Each number is 500 + 50 x the weight over its row's rms, rounded and kept within 0 to 999. Layers, rows and columns count from 0. Numbers have three digits each. The size before them is the row's rms in percent of the matrix's.

# layer 10 attention query, 384x384, rms 0.0908, rows 189-333, columns 96-191
087:547526481530455516484527463408506569452524500471505501556500417437453515438570495577535396556582499475412537528493495559508484473479509548503448486516478432475539460631531451389503489382501481461520445400548561487547354470567475481480489453430421440462469508481564514535426477523572450513
106:556583524523550418473501502505536555563518427582492559558479488492418463480549518449428561465490529501456536483472499554380465529430544430557374574534464472511451475575526552506469493493529574455571447472608497534515436537469472443489463489500538541477545558466504549539435467492498485416
095:612574557362397495564512479594480494531484480500529575528471509460553517524561571505514465474520560409569542599509614524565499476530415490490539457458515438538452427442498477504574500509455536467444498501503528457472486530491487506526416516554556556517470495511491462567563523553522580550
091:526401487504510434469494567592509540387486512496552532506510449481425355525474390542449410381396413509513441459554467465538497496547510418514514433510511522472460493512522457567413561367452544540431530490496472474547459479499543468511439536546523491483459517576582494482495449507466484498
089:478337465589523441544481479569436475456535471469465652485495523633457457469467463551527577401526540399544447531445512515536431531509508518499599574521535552454516512477555445494565437505557415461512508559458395507497558404576479458480418443546428532493465512452466505500498545474415540522
102:446539460494448453497533470551465538485462470528562597458456515396508471492479481440414484467507463570469494526497387458503579537487582420442488533508583533390454467494462433536468546472489577507504520488566488461456536556469542548474445501488504506475495489507502595486532449496470540532
090:416406441472547409555465457467531452483453601572455486501564396387564447551500395584483477492520486511511506447486445521432465531563446596471471512607549529538505536596576499408553516496501472508511564533532536531493457506497524446534457515467395506491461417382487500512462508556550571504
091:510495513481526505551536563458476492471464527431515466559459528534510445500467433473511476473473470560480455384545526431525463529450601494436476535488558517462423451491432582476425471523583534472542477519501599497578562498467592496391499496498519493490580550415511489559499528579563491546
091:509512553507533520480551616529545574445480487541486502550433565524447477438495431372569579523566612509496541418490580452424488539543530531519587537588446456456460510499368477491520398489553501591564508498521544489491553516506537514521492506483449515544551515507419514527527490538582610447
093:466469525492481467538540490502516458488484485522428475459539587474410512605441614528509379642415459483517637417547537566582556511422431511539558478548493564526535437481523392556506476494457577530526513552487439465422442520470498484513500501558513557458599558542479547458502480446545492481
097:454500461452559551469462447624504512505507506558517500389538475489437488518591631549504443539444521496520390473512606510446527480532475594469450477542494547526514480492543463559526457449514538626487516591472532520483436534462482489500491530545485522411464429499594422394483471410556548469
097:526531475509422559511445562466369544473474397559439560525494576520462460381400497509364534500508507472487526563510555460537458518521534454432443466493545625497454497429462488510549586479469509443495499552508442469412513554513432456518504479479514507470555497459484641465546446496469441518
102:385506499468467543522520495523513470482477524413492378456528463533425514484448556539514438443487452520454508496521571464575577487506472491563488488501556456525528465592466477491505445484450514492449571512526419538508424478482571416508533521523458563481536493613488463538482456482570544446
101:432456494414485529516633486515553474475473603527455365437493445522479553488526488483488511510495497521524533420526455517420574530510470392605503625500490426451423415504441628497390511546510497535447507468464442496565573500495550462521476515524492527476439564580430457480515483578562549518
094:512525418500540560418471460490531475473467507613574539520551513458474528449486515633600528511553601523539480453533478510424464465550442542434484480509475441530460607485516533561532464556535470548544454462447442565496532508547456526505541463528467548482527431556569512565484514457437477467
106:512472501435490539533513632536524385501543483527500358508593494507549500478562488438513465421445460514409570510461517454510497463520572510535492475490513518527521421553539532573515494556517502579464538465505574499508544480439494491450439493423519442409427533439463462530428445440469520456
103:546472524444476445525518500516449527508498512506476518554473589441626503545393435501473442533527467517543548467477396449508449473568480590477481486415464534432480566448473506472549508463500572446499443486508551434496519503538550547483493527474522538470478436619528574488472528579546458486
109:479532431510543508554435539466535520500433484598481471539359437494498569444471437454550428467529558469590497460447636421552480460484533505534486474533531548549494537578645477476507545479491485528467436523540466500471475516537463494512584505495524503433476464468551517518598464589483482546
106:434466440489566495549493436420521469477576497488580471498588549432540606441514511455517540542466490449473453567612517478469452549633550523495498548506488544550519528543422515522549543549529516545490535511501545520512558523492437610490558551521472508429490498434544497453493595527505569490
103:439498513507518543490505496478494441498446550469506447510432545544626511431467542543578526441508467474503404485494432512541530510519626470477470470594460484504457483499435514479491415566514549537533539556541477480587522434448437469473618526453474501450551502565465551391469532498411482534
099:535524550492564477444476535567568515466503455450509603575577487429460493404514415441524543523533516558491523531350448538451620389525492490487545524422464508524598476478487498500463478448566605563404470446542555515557487516503511451578536492501528574531491473543541459535547558512596504448
101:517455508614503420493344552472419503505525525511535442494473485483437497594560495498458496524525432610486405425542529477423520534570429520512464473570521429587542588509584411522475497488449570463471534470471491538600492463517541377424462598558578571471443460576419491555496510553444445501
107:568545393467494501465437496441515516417473419520507558427504545511481568554485498516590519549500456649470451506504408531597433543596545505475459471412431515565577568464517415519521511495466458427494526502579553581484500555530569621556437500458533522403468469521538485486475471499513520493
103:441468516485522497539553541524430443461549456599493455508425502503604468513526551492485517452550447489480499531485455544443485493534400466504531497475465551395511411544490456480541488428667555520487566423445538433576519577428409473451484432564540556427545519411586487473370569551501493475
103:518583504577389487517508482557441565555435477535520503471521538522499397435481542525526438601530491560488451517424477557514453451434469564420464458510477506524440525460408512477540535487425532408467563434482559531507501466508482572505583500493502532415596533444422506526509519591579493430
100:454528550464440519586436440555488487463509499413509475529448506514561451588524398537428465418484478476549513480455472511615494470586516553426517497380449479466583431435433488495487420488479433511520490524479635569460490545465552507507388517494535458521543483471521595457458499496556467427
109:571542566454508485551477507525480442447427464575430476511430566516542520500564616539564582477494399527532545421525496444559579443463522385467540532442464428512531501506543514495505571505451437493601489488527491481549496567478476566504489574469412538487509526485441453492371497517458459448
107:494448535539480505482460477498375458480441510495593605468551553402595520540527544537519499480519539553551473582512583449519508525536428508408543468474421491446481522419535423587547600498446470472570389547573531545452528565540504567526496428529443547452592476460612512592555526480518523364
102:534525473618462524479416533501502474538548507508548543548450436479479481512563535541438499560470524510506517509453502437458447441517521533502499569522518522411415468427564491562449451445492560444503480534537590488498530488487462547514569485501459544573497485586670614508478504548558491519
111:572506579513529412459559501469509462509520542552518442435636318506497490501550507534469525471486410516517453494540502518451530476508467475562440477535604537484500392552503495503555459393465504570436543456556590471559428527426544460522659512423399555499456534544511471461451478564560458467
107:433562564425487465466517469499515522447475520597479416530597435558421497497555483458486534569499496543515482494565458476430466518503559472427402436505455568530505372552450467468576407502526546541536428440476553523508468488447524500466512501407516525516619440460449501521594549532487568425
111:520483463495382529519534514485397501476514461500489539577489467488487455541577577499492580498602504544512484498506551569483467461509479595535504571487518503464548584572398457437571494522506496471531542465461439525464589490487510518547544476546458489557503541484452445480406533513518494452
103:488459433526521470556592500550491533444538484553543513516650574483509462436563589533472413489531432409472445454517427480458485459461517531566443511477436433519560599533491473525523491499586578479494420561555450452436552547463504456473476478486536449590543492523474534490435555484486538428
108:514526489503433541382498521549534465383457462513467554445501551460448500558529557534538544528503566566477516482493504494501524448558564562516470545549504593516554529469492467527559525510510547494484522493576510526534477461532512509528530507549446494497614584530468413541518505480566413550
105:437593588505427497507482493561531515435536574579474504551438574538558514483421557500462511493474534466428530448584473444397521513523563379487490407523474428518509561508512538554543492448561435486412514463392563540486531505504516490474558568393492572504590564485447470484520503557451525502
100:546501386461548428468436580507350480489495460470467568520533525507407495483440568520481554522486501521371568511523496426567440485391474539495579531533584562521430476543474475527445515516472497422457482490406401466506523475493483487523568482453488513554496476507533511440535439427545466495
101:541541550498487543474481535547538495568489547543484450462500451439513477510487447498421513489485495459534500497599535445614511560534489517512469491435478507503447520408573467554524513506501558431548496530528496551600468510514522438502504536492438505441583481537525492507454482531536402466
106:430450510504511432577536445538442502564496549422530373488490450470460416515409475527454571561468430465550416566441469527513613475544465530485527463495399510417507516563528604471434584458412492542490532428517618525569558457507574494529507539494497540450521517475510517534451521522503546454
101:541550504532523449446486494486503532488506517496535453517531467579453451353580499453445482536563487491473498437485464549451540518529374479637532488445461483599575472416473439566512566532515501450486493475522509475537502441511512593451560571446605529537508468451511471543437487579479564505
098:471437423524529399403549441426522481481521533441432390549488586552479480562420492569534453438499470503503481397674451484648538478427502517462556573494430509574494569495466562454389476495518463517519414553459497407497450409516590616570512405456497502472541517520471527490451447451584433495
098:528511406467468480520507478578517522579477481451526507504515524587574574541479540539465514416537530526470511410524454552526483420552415466542455497435592440528538388488499510492485424514502503565500466559482479479572451463493530497478441459485552492430513537481460594451561487373605447520
096:509460541449481538457530443445454447504491515428466488489506499443490529482541528480496510470446557556522531550529427512606478458543490425635542509598550456559513542513545385496475499508487455564442511557458501518480541466462536490523538515458540455472484461630556572443602550433513524580
099:519454437466447482551541500489534447504527539462530491487557434512506543504514465544572474423504542428544532393475447561483533551442501490406518454471554503517527562475509515499477442420486444539497543512508389528533456485457570538435513463462494436515530571490519502483529497498450506479
101:468474525461508437583456507483492439602440370436521454577498479433414493487575443508570409496466498471431502479487629389574467568564496449672488499600467489567516514539506548489437510416388446586487404469501449422492498452616555536522475492507495440465504477410440554526484488481490547469
101:497504414506450489477458553517459472503466406519535381495421441461530530535423437464530632432477491455487511554406534476535432541534552500558503507539468512505490467468601503520565475472498469495507519455479471517505534451558425468463548476519580451478439525416521503450454515464498566549
098:564526531493469546464491538516527496584516588416525493405575515513571446529481466394498500539516526580475505490508624433508526586590433431470494571570483465578538492479447499509460400555507544505537466434542519571523429498426495475495627489573530606499511535500514502509489543510476589553
098:485558503490559463421500563514480525505471433502480444518489493548477475503527601511447423426371494493505452476461473506445536442546481366573461472469569460500483449476586459480449432548529530576452481506520527455485631489560609423487454508467582456395488563554367524458537519485465530500
111:513580466493460535509546509439515459576465557503607530503443462544452581548535516423547535547526543536510487545508528484577457545492494576444516481494512435440471588523481434598530452481506475469572435469461533464420453497545449513532471496554580463460441444579473517493508576539453549517
094:585413534475470551540509519445459426412534496474491482485424405516508515558521424464554461484503467413488559512449483557464405615539553492497528544415492544502402538411414532515540535451490515556414520458536556577506519478514495436500554516526414502516558522459445429510539500593466542439
101:399533496585507534492462477535605466510524461547525517447459455550604507527499598399504493524540557481455463454572464467545570483491400481496517518489505584481547485411542527518479473511483504366542578444510480501520388418537476514462480537480492401422506454436441526460477573548473575564
095:441529523445364499527507578511557413500497498549502482475424512475544511446494515561464450390500559554559321507520505443462504500491452491463511528502523483559536501473415422573516507479543496497543585449474431517457578503574544493461456412534620436540468463547523532455522480409527458585
102:427464512453508555559608570547513430503439506466484562514507512472488492495507576512526415557446572537467510543479518443489510537561413514524424539485575438508452505560494514574513548514479541477427431525564375510634517492451395504501522645510453495441509419475473480503484487423544438529
101:535498554522539540410599487484496612464493493499502526481431481487497517464603469600622594462512440516511513620465540522494461540465477479472435419507513497449525551485532463504535511462412501504490535440504470474486480427509531564556511424439510485476478550452514489597533474575407461487
107:520517575570501474553477566541469470515562523605593483468491548538425522493573510506547583536506447496549545409466487458518533470469374432527543441588565538460476520519617488475487606553604592514490467534465427486526410550476479427380560410435520533538459416483573529546568563438498526531
100:641490545513452488510451487458534510510603508431504597490546511539564542420539411483539466488564544494491483575502479488631465523602500531475503492510592551513469492466450596521500508464567535337559568467543518476576480537576445485495441509447485503460567394443471580461565462572478509490
099:477520509488497483532482459528606484526465482519516539492477485577493439527541508510483544481493454582602486527555379506504595566468499456473514475462533524483580505529470579453527533488620492507394404511555509530550473518534436476535478575598444576430447465574522476648502533486478472447
092:457508505467491462549509479507503557460442482516489513537540510458429510450515435486482534478529484505571447523446473568468530567536476594464451510569462519461535460550541562470528493523424424542391472454546508462530562525538539501510516467518568390469462492531556554571470484616493500527
098:440472421501480528434570578456496585526429484438592534493401609497484534527572505489479468468604546449532584497556385608497461437469502469477515497600524469485451485421493455651456531506476506428552523438534411524473458510532486536531542490487494449461563471564552538408558509584375460446
103:470460536454525526484495517546615457494450497456597553440451480541605466425490514478538408485571476566480436450449500542543471516455532589515468503553516489519462545491479605556461565476430552465449492410496501569537516535455415456517511467469456536531454470494560549529515453434620470527
100:404459524532588540402514555443529525589532494534530614459479476395426489541500521533558431549568544466463532521594588466531549431463428519504391593547479544557460530463538524542559467504596489513424526507416526567475606499560534443433468473430473558514513512585459597429554518472543527599
097:474466462447514457520518480506486481588432595428468476423582473456497530495443498504496543515411484494510530489504457437499454565495482521416603497470485518449446544449529372497565529456488467552569473546468531439423414494466518459415583530557532544433511535535484611418460443529561489521
095:618420466508515454517562518470486474551467459530469531452543486480488446592529583529558541474461492503451563554514485581506423649508526536480493547502390555490493583566453524532423523587399505411406506527524433492463517511422449509499570501532418607479524568535495439442538514475532406474
093:443494444602429531475524478480485502467527514548566468563442577450516459560442523496425459469485453424437537531484386549554532478495508459448482500562466475531442478337541460615471474489483408530463436485443506543497487479482529541513482486389577463486492502380489472603582638454506468447
106:505498464511529577527587479444457547492535452506518585441409476561370460509438434514555577499551545468581549627453469512459510576566439401538442463537526507387436501444503544468590436488528551432593516471497496395482471468526411486529527572496494484448534520511549459449534462609517431472
104:579538505495594451432440520553520531597539532473505425507471396465588424511477477546525509449449510470527589552410439478440465450523427504473509460480496523453530475556439487488506537570589414608514485446433545455446503461485547403488561476538516524424563391622515589436495472487570538431
093:547480382473570519455596578531552454480476466531523442479460493514499499538537407466461483344509460535421479510494548519544536451492566441586517494566455500598475506632488604441487475538452519514467510525427478501526436431531516402499466538577348546474580528534462451512468528551524449437
099:555420532448491543530538513490529446478482530494494451452476613551508532528553494533500463555564499497561521504629523511503500448525480481587521555567516440536442484522532558514533509518443406467484535532597445522477499387569480449525521516439429479595649426401538582481548509508567563501
081:540534533454478512530493471536556606512422499466530458522462508528512510515433492487517498526471486482402547435516600472471594494559476451470472498402463629445509501581545527511496540479588488481494447548538512506553511562397527508422432459505464492470587577529537539525537493536451510450
079:580510436509532553381460554513528466541550477522611470526527497528494518476472555533501398538456537517474480639506476577539507462494483497520438432510466544511484461472486485416546529403447535485509567537521515514443497462497526483509558532564515483545544504663477476487497548525443563480
074:544549423439485520451503576638491486451591467535604584515543532516509502476487491462469509445582514537444350510521574524392540501528495565485537502516485439565439582525542437480435477425522519542536490451399515531479525567444481493530510474557508535433428420617535472481555492537424545483
093:481519529408473518485497451492439415571572478483582507517474498559530476522561466582474436520465560573492480512541515568524603518592440554499568499522501492513454431502510479523540544440490462451566561474465513508504454505431527459467527525540526455513561578489596530505438561531442506504
082:490617465535398505519521530513488537594446502479500547437468525528539451499521481591492580473523488552518439508543455513516558477531543505634460544526581608493482502483558531546480462464498458506526506643542575432530500519468444513509431471598445610549566462529517418492514618492418492479
094:488525529568519511541504502514486521458396592489571492603499543451490534439527477483553577453570497543518481566513481527526456456424551460505360540507530545542550602574496510498457513484593591554401444513483385457494542493451484487491454400542409535502477553485443537454525477488544515474
082:467505479543514442483445489484523552447521459472482362491571508539531537530568483517560478501492454523454470468449546399542398502467546468568501508488498475542541444466502468586573470530382515577414450431616439570464464450517524523371470509474338466523522522489497453517424491509448520406
085:441530452527563537444558486490512512529526526512503534462497533617498507494581462417585472526507482491467474547456460532468519498493410550560549502496562435538475527511453503518554420368518457454516557469460569424463571552519430613501570596545547426530491502564492543517462552568460476488
106:550509514611505476537532450434431575520431527528465553451497546504560510460475537530476572397529487510526496487527595472578557522444568505565346443408424553464518501535503533506572514472482511440464460574517448457449564468520437463577442410478491565450458481502541505523542486479528507490
089:478483451407585464477516564487570451535454528493504518620455426515428512570484472558537532424410542568415526572582433576479427552500589466439536573583430567539448412518554476464537451536484508548508506510567481486548587523491543499525473362483472599488544530568482422560520536481565373486
095:543532474459523427503606439533422448478469557475485479538545518431391570469547515530489604465461470512443449504633546419560427524466613416508492460535462526537464461510517528530497488472513478573463393514557457454543515401498483490535434420458501568463499521581562415486493550465549443537
114:470538448383529511516565560531496498564533509430532459550537525501451532485488460512496379575470520520504562521454450537426532494543445475501595567488513495491469459478500455431390525535515491561484485424561472603572467503500570494456566555436549467507507548503455510477516463501488488512
097:497426488536494482460558490466556474499581490471532380598493538483491568468493495476557490542519537612414425503546398536431469509474508516478503521471526504505457425492543441509507457565504574419597549461437494406507501560410456633465523531532553488588471502487462549544509509489465542440
089:556500505459518456530522440523530528433562618552435422579510468526507576480498512497480541481483471452571500450443485524486594537468595497497380442427472490502582472485376543379479539483525491474467492519535468510476503449467587547460448490521580425551512567487436554438497480501577522522
103:415517479423474477430414582570506485435467552524452595501584493574433417606502577502459545546496543481544450492515465443415547561537477453540523524503513501558380487428538540514477519547375477540529540516493461556470509522479457552475503516489466509434636504604553448572453491471504529594
105:436521508457598511577542447431471554554472536474564548543558524456538543419532492496545474568561444418525360392495510547545511493525534530497387468485542501451490580475498486529582547501559473506537484514489440463467452468429465549500479513427499528582439602564504457461511503546509541633
100:481585491457474522470467498528498499412539595487583521514526464493515453458565499493482547437426494438505532549512452517528522521472469575494506568475509483431533496584480368493617465482526568396516433447477529452538504444466451517516452531553534396505459421478490483351526482510541493441
101:447532531571544477436460551501432436448493416477512542495468496445565495461519552513569388504496553564472553471453487400540453464481412487486465554535460496463535583562544426526483496522473480485503429574519503536482544538495477520554470549412501503538469483471466484405478451493496503559
105:447427506479511517581519487526513598502505464612462491424584444521533461510350480468534440563476506508490480481457435545453496574539551543585444599493582519442533586529500511447502487508502604497537564510385554545557504483489476482504540493567476536556421507502406493456427409469459501556
099:496545478510540555492537451460517580613559466539424389459447557426426543459457480515377497466522501514528540542508505464564529513443516488374554520464474481455521524475494524451544414474489430467564463580554461506452515562473503467536550434495541445422552578493484511429485487541538413494
097:562551481497488430475553520447526518522495499556335530493463567525528411450483590440571440497531532492420505531474563471461560568532416467513425493487497621484425465449531523527538428569433530587410458478417622533473542514557382559494521491452522484462587473486530516491485454474488501589
098:562474404505511395554619465512550582502463497472463535518546445534412481469489475461465509551524534435484476455535579465482552543521520517564397455567481563532465518517535499473574555466442502521497561485508493532438482470479570491444540500443436547436583563475606437490476431463485449494
114:503431500562414485572573445497562519493586506582515449471439494511483536586518543471522604439495537403488503440526430493504490419479473549526478549545507544442481441484435617485500533440449458411499493440493499431565359513418482496431488488575476514432589581462523464512514528592518447504
120:501495559505502480560620376476477500532595509566516353474496513560533509437566472516538565473478542352518478509530407536573505437457643561498502555532580490478485410518580550515562519456497515427553532473508498501517478448463630480476490528585434446530515501486425510451449537539526501522
102:460469560585420490450480446418469497408453475397566450576567484507509457557512530553557431461587530492488395507465502459449528475508433576539533457445478514489591499479538472462534553536498531527418457436575550525568519542463502482568534363573495543467441501565404430480504442483556469432
107:469529382556512665491482490474450498518487483453494629470407596486478536564532551487543454492496512524504537542613448500485464410578482537530403465539521484475424443615443520488512539444455523498465451457498556461482438484620374478491544478336437540508457513562530575496480477499481404499
112:635451518572505492500535433534538525557505515513458423386507539507465442574457563502480582531492532479525480544554500440447478482514540480480504440498511457563561424481517500489553531436428510515522529464474552405469414496464476462392566513541475550465599536431522479508548475501477523448
104:510485529467597475540503454471473490513561556497536393495607407567535459508420465569518644443518510493461563533533531472526549430499579512572509508531530553473491444533384588474532504390483535512564543454489458516552460484462563479487474474614502529461507648522466453587539511609501479523
100:370550406453551544467443578549513520453498527533454614574581544491488548449538457536613539517569519565485473487518513503386481526468499458509498548579515560513463606587417492562513487510522528477486524478529546480438533507556461484497506508449458564470536464480542575466471496571529471525
110:667515517498470480583511463509550548489542509483555426527494455520490466547481514499408533468523578522484450454479513535458501577515474503532511458481474525502426477445481525486477480546454574495541510543564642379500508501451476453445508405594535450520644482518481478578579504600487440411
130:493550469493522548442468560506485425565455615546501678457437523415470434565483480458446528607488489477402537590527572503510447501530530464414528511485477488549467574516524457488452493519517480561562493558462499513447512505554444484452564524392571546471572536508587494500547591446453444458
123:396530491478450570452516572523494421442481515474513638535453541499480453522434473550478509445478553585459527519483570541466430523465576471371475492459426521464400521495503496426480433514519517499460452505488534547476450454559416421413547498497450522522498448533530556465591463475484489557
097:417472555515506482518380543543443512555585501558487493474519567638555516417459522525565487500428452462502363537489496563485558546502552459530558542498467547486480541459476473464425555453500615542582504546431569502536513533467451515496472460492501504420527380507439460396421456464563492526
096:525563493488476488512466542481528474498495518512535489525492522504528496388487480538458505499648446425544491526494592469572538512504520520496478468458558456517497497507477562557491468508507398546459427493435534574480542404491502434501528529430481489485543552513408511474542472524534521523
091:570488527539479531472490520491535513500430535476489478528470533511510513492456480425648448605525555492471499578564479572371526498434482404466447483475542501470450513398524572506450481532484408542510540530452544478422489493459557559567490561494467558472548442445462511582568425527541598444
095:449561512494434492557399562549487450492517516477534489487490539471530435487510445544524507563505574523459533580555375537446533505440408495479484542483497515516527471499397585526465452533533536516593463434516493492564572530533456422500484535505461435527530651473408525562504471478577500495
099:528420436518473453568454541548491433471549471484472511488468446439426441515430440493447477428520528541454432477579490406458497469436509537474460492396562604549432536400522544433449448515551489561608513514493504507451465548498453480516513432519457477543557481491536508514434404480550540554
101:443586488564462512443524538588555601389530482556510481405544440522456497537476464492446545488438466528572456557436508516412581536477613492499523501468548493503486482443502455491481412519442470510551531525466472560450479540555578478576446475487476503428590466409576472622531539479532576534
091:465453502598512508512589499459494477451576466479469488444504540439498520521519571480562526576547617504494460602493477449425497517592501478456469549508470452500570560478466478459527540493541421486412498468490444495534516488600491495496495526474491458487489505532518507510561529584576428507
108:477535492455440498547500513598596450448530537580515283519609468499548509487517569509596606590502549534546584529550490515516487491485507589473563464433528556448493421487560560526457575509554498523515477556459492428425518482504491485438473477498535418492498482513411546481586407549494558490
096:553488495533474428450514572470455539489475540498514525406454457515492482511503522490407541493535597529506501528499466584412468578546480500560460559535483579614467470502573439499513439538521509549529475534619457511510473487501425470531486558386387564542527557452514443472536498511507496508
092:442572501579519534528449441477454453458442522517473571503366561374418497476457499480529511532575484570485566490528484457514415509525493441570606526566494448502496441507556451451511518561464499471470452490434440551573519400597521460493491524555402409514481434462482537473482505525469432512
095:553549529599504473600431511412583440532535528514529495481468481478474511570478552552476557505585505511529439395582384516486429525490390458451532529481448496442472497584445527436467475526495502565569475551525520610541487510511509519399601432458595500547496595504524548397509543599439414495
094:512500467497370503535491543520544517556393451497481494479443428483495444560540544559558493445487555512488512510603502494517552557549532514466441405513508402518415484461497525546537452527463502505503494498564424506523410451467531529493470433523533471462532563552529541480588438539476424470
092:452502472484503489417525515587558478428521409604519513488508493561501445483505542493544535471456542552601545515591365545465465523500471486481575516550659500542545492451544404521341453441490486420531434499428529491447540525465550454559577511572500479539463534530536590461542470520482401524
094:468484458500488390455482517479473480429454525521457529488549496561591437426456507503547537549476502496491501495621589560496571437454450483496521514535473575510490551465561561413474508475507456498534490524480395512557513408488519485547488559553477440501486469445530524508511557438428443395
099:532568486452454464645503407520494450548563495584458550525515464582487527470508548431500571513527462459529538460528553565539555553433473480571583444501502444477509556439564456496518496472537559532442486552497400426501514543536521473523485514584426563576433582534453493497526518488468490608
092:387526539450452559594501584507541534658471545459501485485526458495473462617449497456557541497475471650571561560568459417531481511453465520480509429406547520493480520590469523488420523575550473438526472474478414450587489601587552501613464528574539479490519527495416543449595451443419514447
104:385488441518493548535525473525539517480556469621521458494516460510515519537469556630507488452490507505550527401521466538399462508446518534479559497551486571416542469493561580526558452525493457458513443496486472489552537465435421482489463502548526488503592546492520471488372532535519486392
090:498451479454472511391489562449570553477432445508479479603597546478500458504521456475517475509476566454516428529445472422489493471437499501498525507533475560489450466460465619580468559526497445570500501511520537535574468479475517484485592510447417544497540504529435494493510520518563523381
101:468544541562465522456511507473384457523471579452606577531555510523404518479507482521484573500496536481428464598566444411544467463521503556414510530470573461508564514468566582451472565598618541539493460550487517473461532547525468415454385496430517492502462508482431427539484444457529528523
094:511542479543547519465458507474519454504497448405492422531482512486659558503478543428475392458529501470496513457487553450557529626411538562411534490471533490513505575439507429453462568459497521502560530553464478506485487607686452452519390455439510438469433553473492520492451528487534532480
093:478421443524533534492575470410536502455519439551472453501508458491477517458535495531453467526485546531502420485459467514477385506441542638467414543471508504516521526449485524493516509424562485401475438503414469589484479456419560492472528591522430425468539587564477479595435477456463515440
094:508525562363518519534435561539530556451529535611510550468413486506418553562540548461491578518523472503554519519440537523463538552460483514551581494488558502507588441506634462535454545429492528466551470463533581545538449501428499530549546546459550505536525453562461422377524521511545569464
090:567484429489526421452480493512528395437489418474499482528427492568412501529492495542541481502465482607529524632520477563551549464562486531447519529516467533493456518488590596431513588460449540441586515447511562543477548420504521445503584411448476563497547554527559413425497470517528509494
100:418416509512492491506430535433520516557533463454503564501501399536474484515491527580442451470571555535519515524436470477459485558509457510527483510438589444560448516458589509523423550470553480505461480407466541525597545459453510578504490477513559512567492540424445516545552437457546498551
098:524477580472540544474575411450471432500519512484545506413576531484464555455565450661472427491458468539491506431477486505510473448452536487463447483651480495472404472489500570478589475547562503505502665543560461555567574502453607569456544547426514461504524538529578543540443544511508562459
097:455533438527475457532436599564530542454517463520436525617608536495488421450514513512542458472517515512520505404486513481455610540534489499443571548477550531465562486505489500377451467562577486435482448431460489480462518540498541477528420511487528426509472464431523633512430533452434471482
090:530585533421477552467516506472529453506579519429491509539447474503529561594539545516545538554430532496461466535426549538557527532465562522486519610562393539421499487497502493520513558493543485527543485358593508471540512479526571578453512556614476474490524492570530533427475520570534466483
099:464440516520452396427521516517416514582429528533469464430456522564416546480568430421437548488498533571473561436537446469495476406471451501498532539528583467551502524467436387563436444530422527472524544465537413508428374531430464431491580545396557546522569519464516523572506512374520501572
099:621539509494471528586545553450480571608493468434545530404458476486453614542495419499518506495515511470371510521498396501451487458499520528456547646495583419470476533441417456526432524530462529473521482451467428524547485504540449475542544530474560507565506494478406536479532537503488576477
098:551467436495516522440499481580492561544478498369442455493548537515494496464500466568534523430548461560577502516399574548477619583461470483463500497496452561522520510479479504516521438490468418495513540477492456413499558459501599385498509506496510413551620478493526587461511575386505605478
096:505544508532498530594512480554532463460533490584540450490515390490476517573528473491477568440441537541474438505474554462420462524479534551597464425481471505460512454551537481528540542537484425567488592472517547464499528437500499450398522501567494548466588522489508480462455572519523593411
097:487475558528500450507462463492401627541471553480501545463563595550510502424516552524446400447633543482591432529510509461472465507450479510515359585496410642439581565474571525495491475475467532538507526499476404533411479548538472488450458418519474466488452589518459529500536511515533594536
064:472510560506454493504490496573448449470487517588440443504451438548473571525492383513471566479463489460450500602514489505518504561521430431445492466477555457480559559515492555367509492437589493552486560507485471469452441543445414374402482498441490404456537547514478467485509522474470552452
065:543461450563505599492503437492480526418567444557453520583433490425460564522607486435454632456483459509439510522553464490468537440458479481507473512395529507548508431503527510478542578505488539570518473429492539448597631470515563459544427505597557494504494570543464499468548508527487544477
071:545548601484554520478577438507523607494489471529531502500372451547444537466449482531384546572453499493485524526583481500546551515402433513520495421553480518500488481523553481488507471461446392468488530429461456544568509576478413464486473502508610504556598527558566505615568446555600501450
070:557546482482494544538476458518510516436502517521458457489468565401429471459555440540533493519598536416427448546551431550437554537512559563472547512444478492426416474498543496459492527479482440556508476517562436418518565504459523455474493529562495610509505511560516470495453557552564540467
082:524539498551548438507529504552450548516524510513517506549576564494516452529522428581473552492520596607473528485491475495510478512446495457462446442494508544532553481515520495574540432494540521555521482525546511510530477584541521383456441393421465541492584542513493474563515565416484490446
068:424555454394440545488517525433493548450522473506553489492534588499467480475585471643660442526458526528529591540458513544580510478445504526487552445517472503536545581555367401578548408508552496498496459497409441519574486600528438473517562496546557409471477459571525592486530374510471540520
083:477509512443611565533444540514521572516572557461498484565519525529457471436500437609540460501438500493524543613501420535514427540492553483450487573488487462465480459567510432472546491495492413494496434506460583481471565498495467498516540512444509341468431616495469389463523474488487556497
092:466487447419533524512461543541496460406486470553499419400502463515393557483516474478533524570559547464475504440504476519577576510512520577539506507501494431478437576507533439496471487499435545446542537534447450502501555482459541552543454536551439494519422511480482479541423465569525529473
086:471562444504495494506523496526536596521503493403482450565555426397459485562442562564494414399440533506495519535477514565560395504493614483497462484518543507468531454533481517444524433540470506549478531491502507498519477549435471447577519472492443433556515538491434511513583439443529536504
081:445524439446512469499498528505486462469497547531599489505475493581416528524489480500537465570502476503524594613555543550491502502605513459521512607473474462424422505621507470371535481513534464476448470524485394597556491526455504443558472522576547513521523534480523526460486422459410547461
102:553554481511411479543496474482430508540547504512571640506454512529585501494451491414505547428449510448585502473545545496474465476584406464454446459485482535488504500467432529530496432368579498568490506568412520499481501514536425460524482559486440501415446415480574554474418512486364430495
102:520472406545542500461512474471515493509414544490589551497476502653492641485543459526514543612527552490566557583469508455433437457610567437487457491494458565499460525540494519529503513589540514442478488554437430534522505457523358432523558642508495564466512483517586462499529457470514537571
115:395495465385519515461528470488660474490507542405476440507568404507385547474534477548568528551419581542483537541556535537471541557499548485493531618560494532472447461551527412520488536504460495426490535434469411470519522495479488503563491541548491507473499553418531522487507496539535594466
097:496550577499448518562547440539504516486500501520536550513495460559587540557475498473490496532485425494514417416440480483445510494494503545451410431496455536534576581430480561394582491490488444445480559542497539484545471554444540591447537560539514501546440511450491510553468545582484584495